{"num_hidden_layers": 10, "hidden_size": 384, "num_attention_heads": 6, "num_key_value_heads": 6, "head_dim": 64, "intermediate_size": 1536, "vocab_size": 32000, "hidden_act": "relu", "norm": "layernorm", "norm_place": "pre", "norm_eps": 1e-05, "positions": "learned", "qk_norm": false, "attn_scale": 0.125, "bias": "all", "tie_word_embeddings": true, "parallel_block": false, "init": "uniform", "init_std_qkv": 0.0205, "init_std_o": 0.0, "init_std_up": 0.0205, "init_std_down": 0.0, "optimizer": "muon", "learning_rate": 0.00254, "lr_mult_qkv": 0.5, "beta1": 0.93, "lr_head": 0.00624, "max_grad_norm": 0.5, "warmup_steps": 200, "schedule": "cos", "final_lr_fraction": 0.1, "batch_tokens": 131072, "max_seq_len": 256, "doc_mask": true, "train_tokens": 1031000000, "max_steps": 7866, "dataset": "wikipedia_en"}
Each number is 128 + 24 x the weight over its row's rms, rounded and kept within 0 to 255. Layers, rows and columns count from 0. Numbers have three digits each. The size before them is the row's rms in percent of the matrix's.

# layer 6 MLP up, 1536x384, rms 0.129, rows 196-261, columns 192-239
105:138147179172101145155086119145083122125138137126166138102124133119135137149186145069151078152139142097160162114126087143136148169146130142124121
103:117135147167122121136137150113090103086131128086109146119088134102129120136089136093121107182149093181104130137124098146160135124112147107122092
094:122155118097141123107190123153094122153118133133132139100123097138103061158140131144123148117123106084119101147118141120118079123088151125096110
087:123156101109128111148130127153110106065110152090178107112106130114126161109089111065127099111128161125149112135112153095111098120144099131136128
104:120166066147106144129137116110150116114086105118105134093166128109108125077136132099155092175097157124161079116133103160085159139123093130117160
114:107126135108110097164142113127119141114147143085130141137107117131136142126141119133107105145103111082153121144126132122098140143129116120116168
092:141138152127139151121123119137134129140110122128093137088163163125122145133131122168179124141146120150146161106133130126119146117133141106121135
106:112110116148155137109142134146141114100146151149090119115105131116089113173119096144139079169155117141140088133110125156108088141138145134123137
095:141142122108092153155096122166138178093184089145136149151142147114144085144107153137137145114121161130152084137132134160147167133155131073158164
104:127119151179141093094121125117129126124142135130136116148116080134139124121132126102140122193116118148157141157125162170160137171105095111136147
096:142100116119154126161134142121130128148159170145156114090087139102092127136087134149113134130126117151107131091134151126110145102145127136140098
096:111108122161111148150109127135120149125095139130109110158148120163123123130118115115138132120166136102119127146179126151106144112166092132112142
096:148120105124167135113114125100130127122117136147169115158133107107080175089121127122083089090100129139121122139089123128152121133140131136156177
100:129092093108138129130138139172119119116106127139137071144122122127121148148102051080125139116121118102126120130121098129119109138126109095130159
132:090135130117122116101132109141097170137144135067158142174112111141130119112120130111114120151144072174175105125161177126086111118142107134153129
101:131118081147151064099122137103117171134140113157127152134121103095150099143119179151106130197109143118116141108141139134122175099092128171155145
095:109107142116105111136133126155098111119095063116129097119128170117155138154158097110128114142150068143165163171177141136123091152112102113140137
102:131127168170094148134149127180152136147158142121101064130125153116148118123112118093129135151147125109112089131173130132099130128084137139141131
128:145122163158109110166116120130103100168143168112125075136134105105165174115112100127090123129121079117059085134163171150116155122181113134109157
092:135083165111147112120106140118148123141133168114103097105145109111130148093135141088130092117137135125151116123120141178098135168124163133126134
102:164127136106168108131183141141150118097138135118111139123155141131103136122157142101140113160134119128090131126106088121174132124123141116153148
103:118124065144158164115097095120129160106106130109098096101146124125127092113169153137117097178109125139146137110131090137137130096130155163105149
099:120124108163177108134112108168160095126137097151105132127127127136118120137116102135137127166112162117148116146093157140148125148089124070134124
088:103127089138181128152098149124127120155137114135130143122124137146095117058135145125131153101155123107148133139133140166176115120145114096139099
097:065143142128132164129114106152107131159136161121160128108124127161129143131131099094137114086156147098117135104123147096159104124149126117154118
103:129086132103130125193120127170108135095114121124134125138138134117106098138150137150145084161068145117072095088118148127146118136145132101175137
099:135076129129140133116118141126106100104129144101062154135116083132107103162100089123141126060171057145132105108144138128109122087162097173153148
102:137102119146110124180156096162128086122125085131130156107123097143152120115073148130087129109121175136137164178115121145141137133191152148117168
100:181090138142146126147094137133121174120103109167175137147095160138104136124147133098126128128158093162121121126120133143150118154130130128162113
098:118137154113120105147109105115155122116189111131129118108106141114152100113126114129131111172113139120149139139097136100077172148167158130166121
095:115114167132141188158169119104146120146137152108073156135115138128103111129095115115122137156126140095141143071149165169128154139098152112107122
089:102103148123151080116120179136103105138183158152106091138124083180153142148122152165170116143110129086150123112102115157129116101081147151131133
105:113150153116128120125146146143104117115121121140125132132087116105163143128111111124157112108132159198101120144133137115108092137119148183141139
097:143147181123145118124149157158101101108074111122115114129139128148131122144105142135116119109133139151120104125110162142111163154130142165124097
087:075100126138122115135118111131119105152115128081171163078154122147110155149149083152104144145107131132145140125115106153157117180133118166127107
091:166154111131126114158102140139137131153160132143122127153115137113146148166084133124067115134101142139138116141133135099197110151176081131113123
103:144100160152140107121140133133122169144123136087095116143138136141119084178147163115105129124137152112113138143093174149104147176089145157177191
096:100127142149114113152140107133142144106082080137094142130150133121119106163132126147126102156134078155062121139150114098128119182146160145130136
095:093114082164129172112157136154176133135149118120158140106165093139122140123135129125159172131129118147144120138141124120133123129145152085162121
112:124142124131162134117137134102088098123115130119092123144102124105141124096124116091118119077123136108070132119041092164102110119134142165139134
102:127125143160139133138147137158102105117118132137147142146176152161107081094183105130106124117127143118149125130086102113135160106130150138115144
115:118139112186118143150135147142122114080149136125113132119162137085135137125153128157129111088129160130117139102150150142103169136126155106140137
100:103158085140139090130089121155106138149122115159177131125181147122155144083110119118109106142122114128108096133152084118145166119130124131110148
093:133127113136124167133131145128115112145094124139137145125151156123156121160069119132162153144136158113119099198119105086141172119139108122129127
097:126104134071140107084166103139086162116121117132137177144172112132141171155136118131188086141141117137125110117074104158097084149118131147132157
092:129138104108105127130102128133127108100099131082112111104120139127150122109133102123138129148118128127160138090139095145160103139148147109165135
105:128120154147109090113140114131118110137139128167145108122126135143140117141149129144097113191112130150082136123136123147152136128131166119148121
096:096090103137119115118161138117102106104117166123106122109105121106130101116146120093111139129155119154140097110133103135164199159157135108167102
098:162132165134120125140088128132096148114098072117106125124149145149106125113133140100108153111128135166128112147168132127058133148143094173133150
097:140110114137110134119130156140119078160145116129095104106137121092091117145185114137148105158119117161141092126077191120123146181136128146172143
100:140118081158149156099131145124085097147098146177148129143092135144118161151092105140100163150121121151114137120172135121109126092137120107094115
088:172148112129155113120102117124126134132110098094103145129132175068103131118134155148095187112150121085082105065125112080125135112119168131158121
112:087173117131139157127131132164110131098144141121085133164127137136134116084122174104090092110151097159119132086135110144144106135140136179137137
095:124129137157119100118095093143136138127152102152151121132130086132145145172113147101112118118110130109132143109126134111115139091097106122168099
101:142128144119103155141125110133183121114103110174116138159133100128130099178126120183156140147120105158154160117132118149091123166129142162145111
105:145146114118137131118119135058132063136125116096132149150164109114114163118143088120083155098124118154144106143148153086135125143112160132150152
095:126119159127158131125109136142184132141141127109097129093117154092155138098139138127119143092144157119106109151127165137109092126169150131113123
092:139094141112127116147151132138109087116156120141135105084131088136134141149117130126146118136158176158138132155166134119087142112135133134141143
101:143127159115122167140147138161097097111124109179082154128139126147113109115145157133156084120130121118144063139142108187154111089086158125104144
091:131150164131102102160121139136137165135116128158146131136090105173164170139115110083155102126163082122181143156109124142137116125077137110103122
098:133163101133093143168091130126147084132107162127166169145142111138160155147088134119176107140118136121140111129125125137123110124108109081168117
106:093136150138140108095117124141138107107131146136062167135102138142109146147113065141148118160121123146114122116087110153147113146123162160141120
099:169125139134182140141166136141103141109119151143122127084139133087145124126082149136148070096063129126098153121108153151183168083119149095123068
117:099109123124093145131093118163091143149115166116110153147158121154153107118118091100121165130162102132148096134095133098157088090135101116148083
101:109139117156125119162110158133074123099111084160174177092105086107159166080123117136146150146123132127114167129105089116120135058177131115120121
103:139130119121142143107142160124157139123116134122156087125146124110132150114141141118147170153131148130119114149167146158096188149115100146149163
# layer 6 MLP down (transposed), 1536x384, rms 0.133, rows 196-261, columns 192-239
098:113158129125122131118090135133138120193109103136114187100143116133093126084107127181121109082173181124122136115161109142115086140133142131150135
107:112127113135096137120104125116112074091107105106153123129122141151138144124112129098136162157129126159151091114111126141131149129125155155150124
097:146115113109120133108132122123159130127146132130129145102128130150117138153161149097153102180106148123177147120141174080127156144163126139153093
091:121128118111117120144115091121081152111100121121127108133105122114114142146142137133105111097159135101139133116162113095145122096113153171105147
105:101106121071084089108123085124141117099114122160134180125137153106120120138122147168145131157082117117117113105148155119120074119130133160101112
121:119126142106128135134111118097161129138209108085122158130134156109158114144118107154132110141118087106178081130113144152118118166113128126139167
090:151172140139146109164132117119120140123097200128155105154110053130115147160142109121110130110103125162094081156137170138112068092128130121125124
109:166125135186116137167150118150120109115146112119109146122135094176124156137076088121091098151195130119119107155081127154127102145139144198135127
092:096123141132105168114117118119094086099127142122111139142112101101133119146145113128107128140131158101102122161138130185118125141133133137118162
104:133138069091144158133160156127128096165118112096147108098146084113116156056149099085085101100121154132176184084152127161129155173124111129144108
095:117145142100138101105136138108097119060156103117116118152108159124134138086115134153093142118137129150176118177183079148105152131134113145156144
095:138133124121132105142132112153146124165095140167107152142108130189140136148154196131119073130173146137098157144088136133155145126148133123060106
104:142137141112128112122110152071145112101106118129139076121133137095143124094093137127134125120107140123156165145138110106122129105126137126121133
100:130125102115132163166086159092121120130141128120071131148148135134128100112155141116181165160126128116125136172069136091091154134143132073124151
150:062176116175150153147121119120166131178129168155167080064140140165159175153138126110122090154100121148122090132096127120149107100126113165092126
096:112121151048177172098130117141105091128105152118164102185140097111107116130101137104137122093114117136126165139125104094140146135116127101096122
090:156137167111144110147128133103161118160142172143113138109169113116137135134076063124147129131149134106130164112141065085139150114183117099103161
113:149118123129146141172098098186093094125160125094128135114089101119174118157096138110106095128132131129144139171124156114083111116064132148129141
104:126126122177117154098109130137126149170121174135139133140160131093132114110137140138120153104100151134116142128130115150112078146125128143115148
105:127141126128118102174106148116126116132129140119100113118102136135142153125165153121167106122138116111123137115113119092108129127173169126103105
094:109113173112084157079125152099137097151137153107139153197141135140138135101115122156121155136129111179131101113113172114115127106100102118139096
096:129125164124134113110125114096110149086136122141112138130135092145145123066142096107134172148141127037129105159162095127124169098128107113127127
098:098127133127143138087115175121084112058109145141170104120101140112108094163105090136098152149123131134096113094137126138126196131128158125140118
083:081097161151115157113119143101159125123093122137098166125143147135118094116096123144133099171106107138090096101138138139101070167136125126169183
097:166113117141156117148151167141137104075116163177108130144150126114099171131110139145110108120133130148165091117194108119145091186098169102110159
100:109114128144153126137187158096112128176120027095178165108127137128171126122114106158179097149154125141163134078071145140123126141132112104112166
102:128186135128116152129117113140130133181125120119156112112089122101141148127152081069111117100152083079145157164119156118115130147145106135084098
099:114147115134159112086102130163119115116153143108138135099155160097093136121117138166120143145140147109128101125123093149130109142172115103135109
106:095105149136163123131141148111106117077118165130116117128149131099124148152130103168168089148141104128196091113112100085121128125131111139102145
103:168079182100147162137130141106065140119154112143143148074131110127170122115094114135134146113110087116124105134127102116115145085116149128122107
089:136155139120082124128150179118156112137112152152127142139104143113133154142140093114157157116146131140155141134147147132113108144135170096171085
086:118115131112162148140094087077144175096121117132124160150100152115160141101124142063092099144137123122097130131121173139105093123134133082111104
102:136144160140121097099114113127090102070127105081113162157118117115158106126121115110136116132149073120156150125113140139131129140148141112180144
094:129129165117143122086104140067102125151095101110109139113138096118141131113142116139108146117139153151154153122134126122130128110138130146134172
084:114112134116112116101165134115178134193096143152132120126105156086107118135090159146098112135129123081114175088106169101129129105161150132077105
091:151137152162128117166110092128102103100139151142110108155159155082105126144110084118157136120105144126132110137172136139091139100109112189116120
098:079124151112162108105098123169164122139132119151125084109129114086108108135123106109132132122135140134102153141106145139157114065113169122137099
104:129096109172128120164160122144141117129115149166124147154105124137104160162162094151132132162128062121121146150129130161136178140094129140145100
092:156132144147149122125116153151131168147108109143107116148110079147140135172148127137143140132124121114128119149139113128078148112099179163150114
105:117145121146141106082135148120131113134131119109104111140121103139123140083132131137145129097126141130112109128116115047128133116127098167153119
101:129151103122123108129154102102132153077184086081113091161149112120118122127151129098129114069151124089130146099154130149143154131110116131118109
104:130145092129121141086144104142181145133145155150139119137107122116167199151143118155117136152147100141134128138105132101143119130130096129110116
096:121103129123112156146143139116156129118145116132107110114107144192129170134110170119102118071116079133158186109101126141103146148135088147137100
102:101092134086090131109130143131101111117088091112132144105100140125118146128184117102160126106121111135161093121157105158128110142092161135129111
090:104153099120107075141114150066154093134162119145094101193129151160134101078097128108132107114165126099091157090133095141103134154079090084128128
096:083132103137090170113144119135126097103087108150123101097144100125149156118143113169120151161136147105097140137123137137159089155139108122095150
102:102148106179162108123132083129132126129166101086182093086142167123116152150112131158100168168143152127088140130155143132129089149152118120125111
095:112161130177129147127103100102087139143125121144170138074144132136150082140120146143173128123103133099125130130142169142103134122122161136130161
102:085118136136144088115132153143102080181085101129148134126162142106131121137134134114138110141148146157109111151102105133115120090127105173118110
092:130124106148096133115155126108126126152167146106155123140085134154095133183113143107146146087124129127138145116134152141134096087085099100100127
093:189137162140079148136176137106131133155118092157135131168133138124084133155168136145089106082103136163112137111086134092109157084155132112127123
084:111117135127147148089136127163136138123136145164112101150140136145115128142105149124141112129100130128179116153130133117180124119143148115109116
105:144146127177154135147091104109104178141177149105128126145100121135094108107162159106086084112157114124212109133109120128141134119132135127126124
082:129119152130138138139132160152100139127188114125128151148137133156151100151059134152114115157110127101129151108075162159137105081133106135118091
105:114137147143149126151160117141125153096128165096127131059119131133124126139092143127159130153144117112106127152111076149153140132134162104122103
106:102149132151144136128119154095133097115140127145128129131132157143121158137100132144118122139076166152123142128130123095151123137127158092098121
089:175092085128133104162096144121069148131163127162114163133129145106104118115120124136148134151094139103154165134128157106107132144095140138091086
095:138121122097115126119110126145114155105120136118170144159131167114167100141154130104128111124122143141096139111120138097152140103114120097104132
102:148102099118157108159115120175149141117117143165139112126113107146107096128113104132129153135146127144089150099131130138100133134127136091111128
089:095129098116090141086112094150104121172119138122137132143078146114143103165086134164135104080140101119121145108135118133098122103167106160158109
092:123124119156137155117158134124155103142090154132122110134117143128132123122152106107144120163152122176108106129149072134091124142164146092123089
106:132111141165069092152114134152129138101144148119147169125115147107109167124111133113097127153110122125093094113125149142131143117112121167137156
098:160147076150137141109107158111131150118131095112174148091113100150116139127156125130118145095128148121137126097097112156118130157152104148106079
129:095153101127119128139129141108082161117082101115141125111112095139094151122130124123092121120133148078105101096150095124135112168155144157123077
100:123131110127131109167151113136136131138133123141071146140135143118123158118144144133167131137147129132125109099127137104120131104149146144112135
099:127129149139135148088135143139119143145096148105100158140145118141141117094155120130161118187134134142161137117136139060123136117103137140111120